From a checkpoint of a small transformer trained on Wikipedia.
Size: 11 layers, width 192, MLP 1536 GELU, vocabulary 4096, 8.18M parameters.
Architecture: RMSNorm before each block, learned positions, no biases in attention or MLP, tied embeddings.
Training: a variant of Adam for these matrices, 443M tokens, 14707 steps.
Each number is 128 + 24 x the weight over its row's rms, rounded and kept within 0 to 255. Layers, rows and columns count from 0. Numbers have three digits each. The size before them is the row's rms in percent of the matrix's.

# down: layer 7 MLP down (transposed), 1536x192, rms 0.146, rows 182-241, columns 0-47
# up: layer 7 MLP up, 1536x192, rms 0.148, rows 183-242, columns 0-47
down182 105:113133132130139133068147158138125128130161148135150116126143137163112112151121113140125077142092167128090197097099123097145102137093125095134116
up183 107:159128162123105117116154142133114166126105125162129112145154144102108144090124069128141139105152145107152122120134110171154168132172143140116147
down183 109:116125122117141142135123101145090121161100107119065081177172211098105123127141102136113117127149170124123119121145107095102133131070125097135146
up184 109:153114136105172092145178103136124133141126154118110147143176121115126143088089158111134151133130177103141113158080077140148174096179143140130104
down184 104:137133149111101112124133150122121075140151156087165118196109133115143108137135119144172146134171162143121079140109137176155140105172125146182154
up185 101:140087139128156104146136153136149165080141124124115094140174178112139124118150125089138127141093139117132135169134108127146159135125086128082105
down185 098:159118119120101098116099155095121073104102082152135088118123108155121124111156110130110101146147131126141143064109121138126145137129100154099156
up186 105:142118170124132151122181159143128142138113148093154142152131124111108101128114143166144141124160101139124126098122159131120119155129141190173155
down186 111:163155116149150122109148068132126136129136146107121118077129130123139103143083132109140113125111092151115138122145120072090164130098132076079102
up187 108:144123108103182121124103126146194126134113120091113126149155116146095122123108105138137153149190167139141118155133198112127097119119117131169124
down187 105:145132132176122171162132109152100123132106094108116146128127125143135137122153129131194139147109132121154118118128082104123130155137135135107176
up188 097:147115095102125084123107148125102138136116118169116101137144113136113080114132110120110105139114156166101086154115153178136124136154109117116144
down188 101:109128104107160110133152074150117120122146127118137121110166129159102121127124165124094146120082131130140185123196151121112100121064146129120096
up189 103:114120137137079175130114101126112183116123097184131080174131118131138116113143117110106170133162170137162148135136102153113100158164156114135147
down189 107:138146157131120106089159131116158137116102115121172155132148145097123113099156123162151141108149139131119099116093143152103136136138122147094079
up190 103:131153142110163180092122135158136135115146081111145096159114131149140089118111154108093127135114165088113144126168129144133110127165112127144125
down190 103:113088151118085123116140137138101122106096110138135132192126089087137165125113099148144156158133145146093084148108119115140129133141094149116095
up191 104:115117106150176160123127119118120128137142115104098131123132122117169164104102145105120165107135107117124116174117140136130116087165089132159111
down191 097:166129131094130137135150130101160092122144131123139103168154117151148167130109144134130119139120137166139128159154119155132116111182089103145156
up192 050:128137148160154091117108186136109179114140190123153085134185123115144106143140087118172111110115137092111123140162138111113134155091074136152139
down192 084:138145117114117134140123119125115102150096137108106129053119114130149121116158131126132117129139132122125137104118138147158122119125164160141138
up193 087:138115110160122152138126156131127175128115146089114095127134147121091092080114098111126137119073125132176135097152108117138099128123128147146127
down193 080:162154108131117104148120107112131129182145163124138131143139158128153103148149144087152104127113094141112164154164126142090129136114115147093138
up194 085:091131110132121078150165129176146163122145150121144135145129133100087177122114133132117126097111115140146145161117184132117090141176145139144129
down194 083:109176139124156121095133120068150131096118121120116142128103146113136169123127132129135120115141132107138075130131113163146154124128118143149131
up195 084:098149144138111101161102115102160136125120132150130120141107094152109126123124093149118128157139137160115124179169139175162140133159142126102099
down195 084:140159111084147072148142102111131114132142099142161144118143104094121155111127131107123147094118154082104159164132137105139122129107109160095101
up196 093:130095085141203147129130118131148122122158117121128062158125151158122166142143095145127119114168132148100114126118085110124134134088069132143110
down196 098:135171121107112153105109137134117104132123132102127121118158118150174115113105112130174100136136104089118120134121125151098104102148129141089152
up197 097:145123121118157111143119092129129154116115118162128133131134145126114121095087155138105127132162103106122127169085143129152088123120133122081146
down197 090:122130127137149129131134133140120114110126124141133110060144133136120122125126107131129138128115143125127103127113147136144127120117111129137122
up198 105:137108104110122126117137142151132157103129111132157165130102120121127134117100116101127149141172136105132150107127106116113121120134149116100136
down198 101:128129115179169136129141153113100097111115142122110138106157112140093125128170135179144100140123110135114137145176147167133121168164113114152119
up199 103:186115148163131108087160147143123143146102126135131140133120179126087114093098140089102130142103158105124105180141117148136117117087110127146089
down199 094:116124112114124108114124182097122121100123151098098142147088169104149086115154160166162184091063125117086173099130145129105149158139124132131108
up200 105:123112129101131124163127140163126146089088136147166106140134149147102144124171076125141140097100119105141115145138113101099116125126103114094125
down200 107:119133157124134144148132133147153163104130167123132148058151122119125115122178095176123136124090145156153124153137124122107158114139107090124095
up201 088:135092113174089133172127109120127146105099120130123086155120150070096120065111110088139065124144140146134143093135132136130126143146113097135135
down201 086:150094082101126160122120130142140152116132095126121139137162137103101124152138135110153113150160131133118117144141127143138164126098120132120147
up202 093:114134094113146123115139158136145102142164145188129100150140127154128173142099138145147124111098128136100175112156127136138106130109108148137133
down202 093:103135140132130123142106127083140133112129157147106113154087156087174110124153122128107122161122148132095092151080098153146115141141153132116133
up203 099:160164164132137129137118121155118169092135134148146099121120127109108132105139109138113120120125152120190101105146121120184123111130115162138106
down203 099:129112107113133101148127145114125132134099092128105164121145146107119131117088136120141084179132088126118139105153121122126182098143120157121120
up204 106:144143127109117148103128122134098117115138143150146142163090113126163150118134132141084136117152132127105127080136126126135159106144128162104144
down204 106:160103146073122146144100131110106110133141136138126134115131110135127121133157171111127126078069118144090129148129099121153124120139105101168152
up205 093:158139119148141137087137141158127125142154153207121156150165089125129095118125154150062136145138131132150112167117158110150131121158105154160102
down205 091:111149135182096146152163107094125112103104112096120115134125146154137116135167178123149138114095106119102089098135128158106111141096164087141161
up206 114:146126128139138089111133131160137151087151134147143126133125148131167142069068094111152146178115145123116166119153108136114128149090127132075107
down206 131:133107079126117064128120131160117080124145127160106086144079112124158140128117154128147134173105122137120145120130098104113111124099130111146081
up207 099:094115129112165169142129155178094127135122069147133122140125123109101120116145105141134102127129147099156112105149170133126109117144116162114158
down207 097:153108142187166101111111120125100082099141150087118143128116134111123135145116130144093138141100130130137076129113122118139110096130131098105102
up208 105:146140102151147121150094139140099149138155116118138121144123167105108133118091121069123135094087153134142134150120128101125159094136121117155120
down208 102:077155139154121123115133153110107154143086162143140093137143104127099135152207134157154081115129173133168081119115182144151094116130103105129157
up209 103:084123135152175115097140141116160136135110141139107101133137156164112113115123154142110140161128160127094121115139150130126080119111112157122124
down209 098:107130119129160090095094102125130111086093182124116167102163097146118118090104139175123144126089106166131172115118093080130136151132152114116137
up210 080:144136121114125149136152095155126105112100143165149144132116168140128169141123099148163130110129106121125138126129148112114095135132151147153082
down210 079:120128115150112130119110146091111120176147149095098100102104138103098136146158131133096139136128147142117111138104104164161139149141112144083167
up211 109:145149147176131116144146134120167119135121075120147135136143144128113110142167128146122158126132144099133122143076147116158073163181126142175158
down211 107:092127130132179083152100105149109162136117129137084103062137142124108107100111106150130180117098122135146124073129078117121159147058114134141166
up212 107:113138084144130118102125111132143173077125128151164115156141114139127145095091137088139133158098167104156118145138121106182124119089122173099185
down212 102:129137148097125114127138171107107097117121115134110149104147067152093089134140124150150120096116044134114152100156113121128132143141154091096138
up213 096:116120129108139083109128072154128148070139091123174112156102114135074135133129141135114148181093133119076130130142155146150136093105124117118153
down213 100:114068098142136168101117168149115112145049113134116115076107122109170152131127172149145105136117157106133144104117127123126130099136120115130102
up214 105:159160109120105123118149132131131133109072146108137138157127148090110135145129101121112150124110121137117102176091166178156159167179104121139140
down214 105:089105153114122132103115129147107135135152145141097087073134105121149122100094109198112141157148152120144158111123104084159116122101201113091114
up215 104:150151113130127097176136151147077115102087109122119132130126153169146109131159089150107163128109102098109094126116141117151137096164087121152134
down215 097:183123127108144140127138112183101141155142157127160095130118116118131177105184109129149108181132141154135103124104132143139123118103119126130151
up216 102:111115141148144105129162081119102132118154155130132102155162150132128146110136111139177163127159110112149111125093116139107066117134096198157156
down216 105:096098136123119107125120133133119156131105150137120141124119121090120087106179148093121174140102153145148148149136123134142143167164118116098138
up217 099:142107150128102145148120132160097126101117176111130116160072130134134124114109113143114128072136125133113087153092119142127176100161089099151097
down217 104:092160164117114084134116139120147113160141110114131122133166104134121095117107090133142151118115099116073129116161086136067092110142159157122133
up218 095:111163121116153127107118137197132153136112113184121159133132128077092131115116087147105114109104155113125133105157132118104145132115131159118147
down218 091:102115113103113112134148116106096141125116144120119094114121118154129134119179117116126099098123146118149141106140131155109114124076107055129141
up219 096:085170164116153114144105119132137143119151152104102118150154120123114199112138097118127136158116162110146108130123156113162139135112129178149109
down219 096:132104134116168089152141107138089089070128132165129102137093161093043112135130116125113125126124179124070142134106186120055159140122111149122137
up220 104:147155128156089105160126129121101137123112125145131140146151144115106123129072145121091162169106185091160115140090135129172140093100142157131144
down220 108:148124138092124099132139126158111169115076129115162138186162179077145151194123113136108132114177146158145076112117119132139126122121128104117140
up221 101:165094122165121142131134132114132119117100155104122090132128112073092131122123129139123167152096120092146113126129151186147162094138107159106131
down221 094:136102096063080081134126111154150135139131129098101132175094121129180099147134129108104115142120130113129157089110127101120119108142104167119158
up222 110:168113142125094155105113096150176133131128102123131142132165168138122099113151079121130090083157125107126085135097137130108135141134132098157140
down222 107:102115145097152139142144142145129129121115085145151138127124143102081158110113104157137104150117115115132093111146116111110149143107118082089103
up223 082:140084127147148183117129092164152136138087128146126158128183153113140154121099149093097187161123131104130129119138133150153080080120140118150155
down223 070:168108083114128112112150102142129141151141147126106142137100113127170131142164163049162093155126136152135166089129153165116126095083125131146173
up224 092:113127129123173160118127135179145122126118082111157157118158130130067133148138141097173148121168166177093128151123117127164118101108119124164146
down224 087:123105113099085148097135104132133130113148192129115122075118127153138136116131112168132122145139120118120137178128129117083159148152126091130132
up225 096:109109126100159133136146145130112118139141122104115145128109131168132137131099132143094127151136117147114083115153098107162090081089122151194119
down225 095:133108155177129135102146153118141145097134139153158165062184148106109125153155157158114168110119112142110125111140096166114161151102138138136146
up226 096:113104100115147118093097132099137136073145158123111138138140138119093147139131102116088164114138111153170107178078122126118160143121134109148163
down226 095:168119128177100086147124134115128120168138125139127123129153087128122127076083141109139122137161181122118134134141101133179116113159133107148123
up227 113:117129108099135136087147134182109131104109120150136128145144134099125169112154083147113091121105126115088128092144157162116156142123116123107125
down227 120:131119140118153145142118108108132152088138173098127136111099138125130134133114085133157167077124078129122150118099129172093148104147124168134131
up228 102:127148110128162106122109076165137151106109133130131130143135174137132118120117112117161094145166148130114142143127132128127119138114115134095137
down228 098:120126152169105162157115117149120102165144116092110138093134115118111131119122117121162117132183165097121130137134128121190135089125143162111118
up229 091:137134142107159169131147131130152128132099125109151137131116136123092147116158099079139157131180081174090127104137114165142099153167144111105162
down229 085:139109133110133126121120176110107160104139152102102115091098090085141133118139125128093152134076120107102158103144105132103119125108155148109102
up230 088:155113147119127164156093116140122110128121122135128121153124141169111128109151131141112170090148112110113118132121127097132122126124174116128139
down230 083:121137116132141137147101132133182129170133132105135130180134132095136136144148123094124117148097124137090113145103113128096142148146136110126155
up231 092:156066148174118137128146124117165159129135184141136099144108122148084149122106153138154169142165119119092129174087169149112120105167132132153104
down231 091:140110068120093127134113155111103143148152115123116142098137107110175135134129156123155127093105148124137128145142102105141115117126111077096143
up232 097:097137163145151159158122112149064180137087120115111100142097135150070117126156115146130111080118109129129114093142137100101096138113091111135134
down232 097:116138155100157140123131125091124117105165130127097121078108119162158130121138134135135158096088117102116123132164107185110108135098085100135087
up233 089:121134129127144143131145133138115130126115145134114102142133154155130129108116127151065146100151123087109151132138142153110147101139135109153123
down233 084:121087138163102134132112127137175110131106146167146106160140110120174162146119122098167119160139103140107100139084139162152150149115149148134092
up234 100:110109125141124190127099118117135107150111099152117139133152125130100122101141121133150130128178095158109143094135104141155132100111132169141114
down234 089:091140140118141147102099165118145143106115167147153147136131138101186117161116082137141116158137167107138107140170103176091116132147116101163105
up235 099:185110120171121147129096135172170115060145118134126127144112159118130143106116121090161140134109109125145099180086109150154144169131118130156167
down235 096:145121138140123118150187141093110140168169128137091140162118106152193138100125106071120175074096164112150146140114154088104119133115119157146152
up236 106:160120107146098112094146109150082174093066110140146115147163091140105126084152145122115163121079131093121098143092115155114132160140138119115134
down236 106:150120124143170124123139110136076145098103082126114107138068140124150150132128080136145177090131143102136157131119140088129154102124112177124120
up237 088:153082129170108105116160140166168161093133118129137107135136108138138104070125173138124153149161155090057143113125128143079097128164123155154105
down237 087:124080111119157090103135130126119072166122164122101148124145159129138157153101123118132099139124146164181106100117094098166130158092161127110148
up238 104:170104122157155116144180098133141149132115125129157119125134102188083139128074122125121135129112108124147140100118117113158115109141141143138112
down238 103:171154137113087118135122164084129128134146116127134158155125136117141117143195138080116168123140144162071118164107125097121125150080105108144115
up239 086:140133111145128105114143162148123146159135097119131071142116153153106127080057136140109155147106109128184157101132136142125086116107121128130104
down239 087:108153127128141076115165108142140113161181116134106101124155108141145168130117149088092137126124118127124185130165119109117104121129152165109093
up240 078:111172122137143143097139107172131115164117091165119154151140122111110091054087109087115116141152119163141111135113151136147132142151166130118140
down240 076:152125137135146113110139144110164107143138155132117110111137125162145156173143140151088096100148155116117135142098158126131117156142095190104096
up241 089:118096119127134138139116161130114149071115129144193134143128132130116129130061127079143163142113132138138149151122132114125110110151102104135097
down241 086:141115145120167127112119161106155157123093118110128169147187182083160071125126153103134138092123165131103145153140121100161122151129108140151144
up242 080:138125121155173155146132086161143124097125158142172140139093144124082146168058161085153133141126131082085120125118105117118089121138102151134094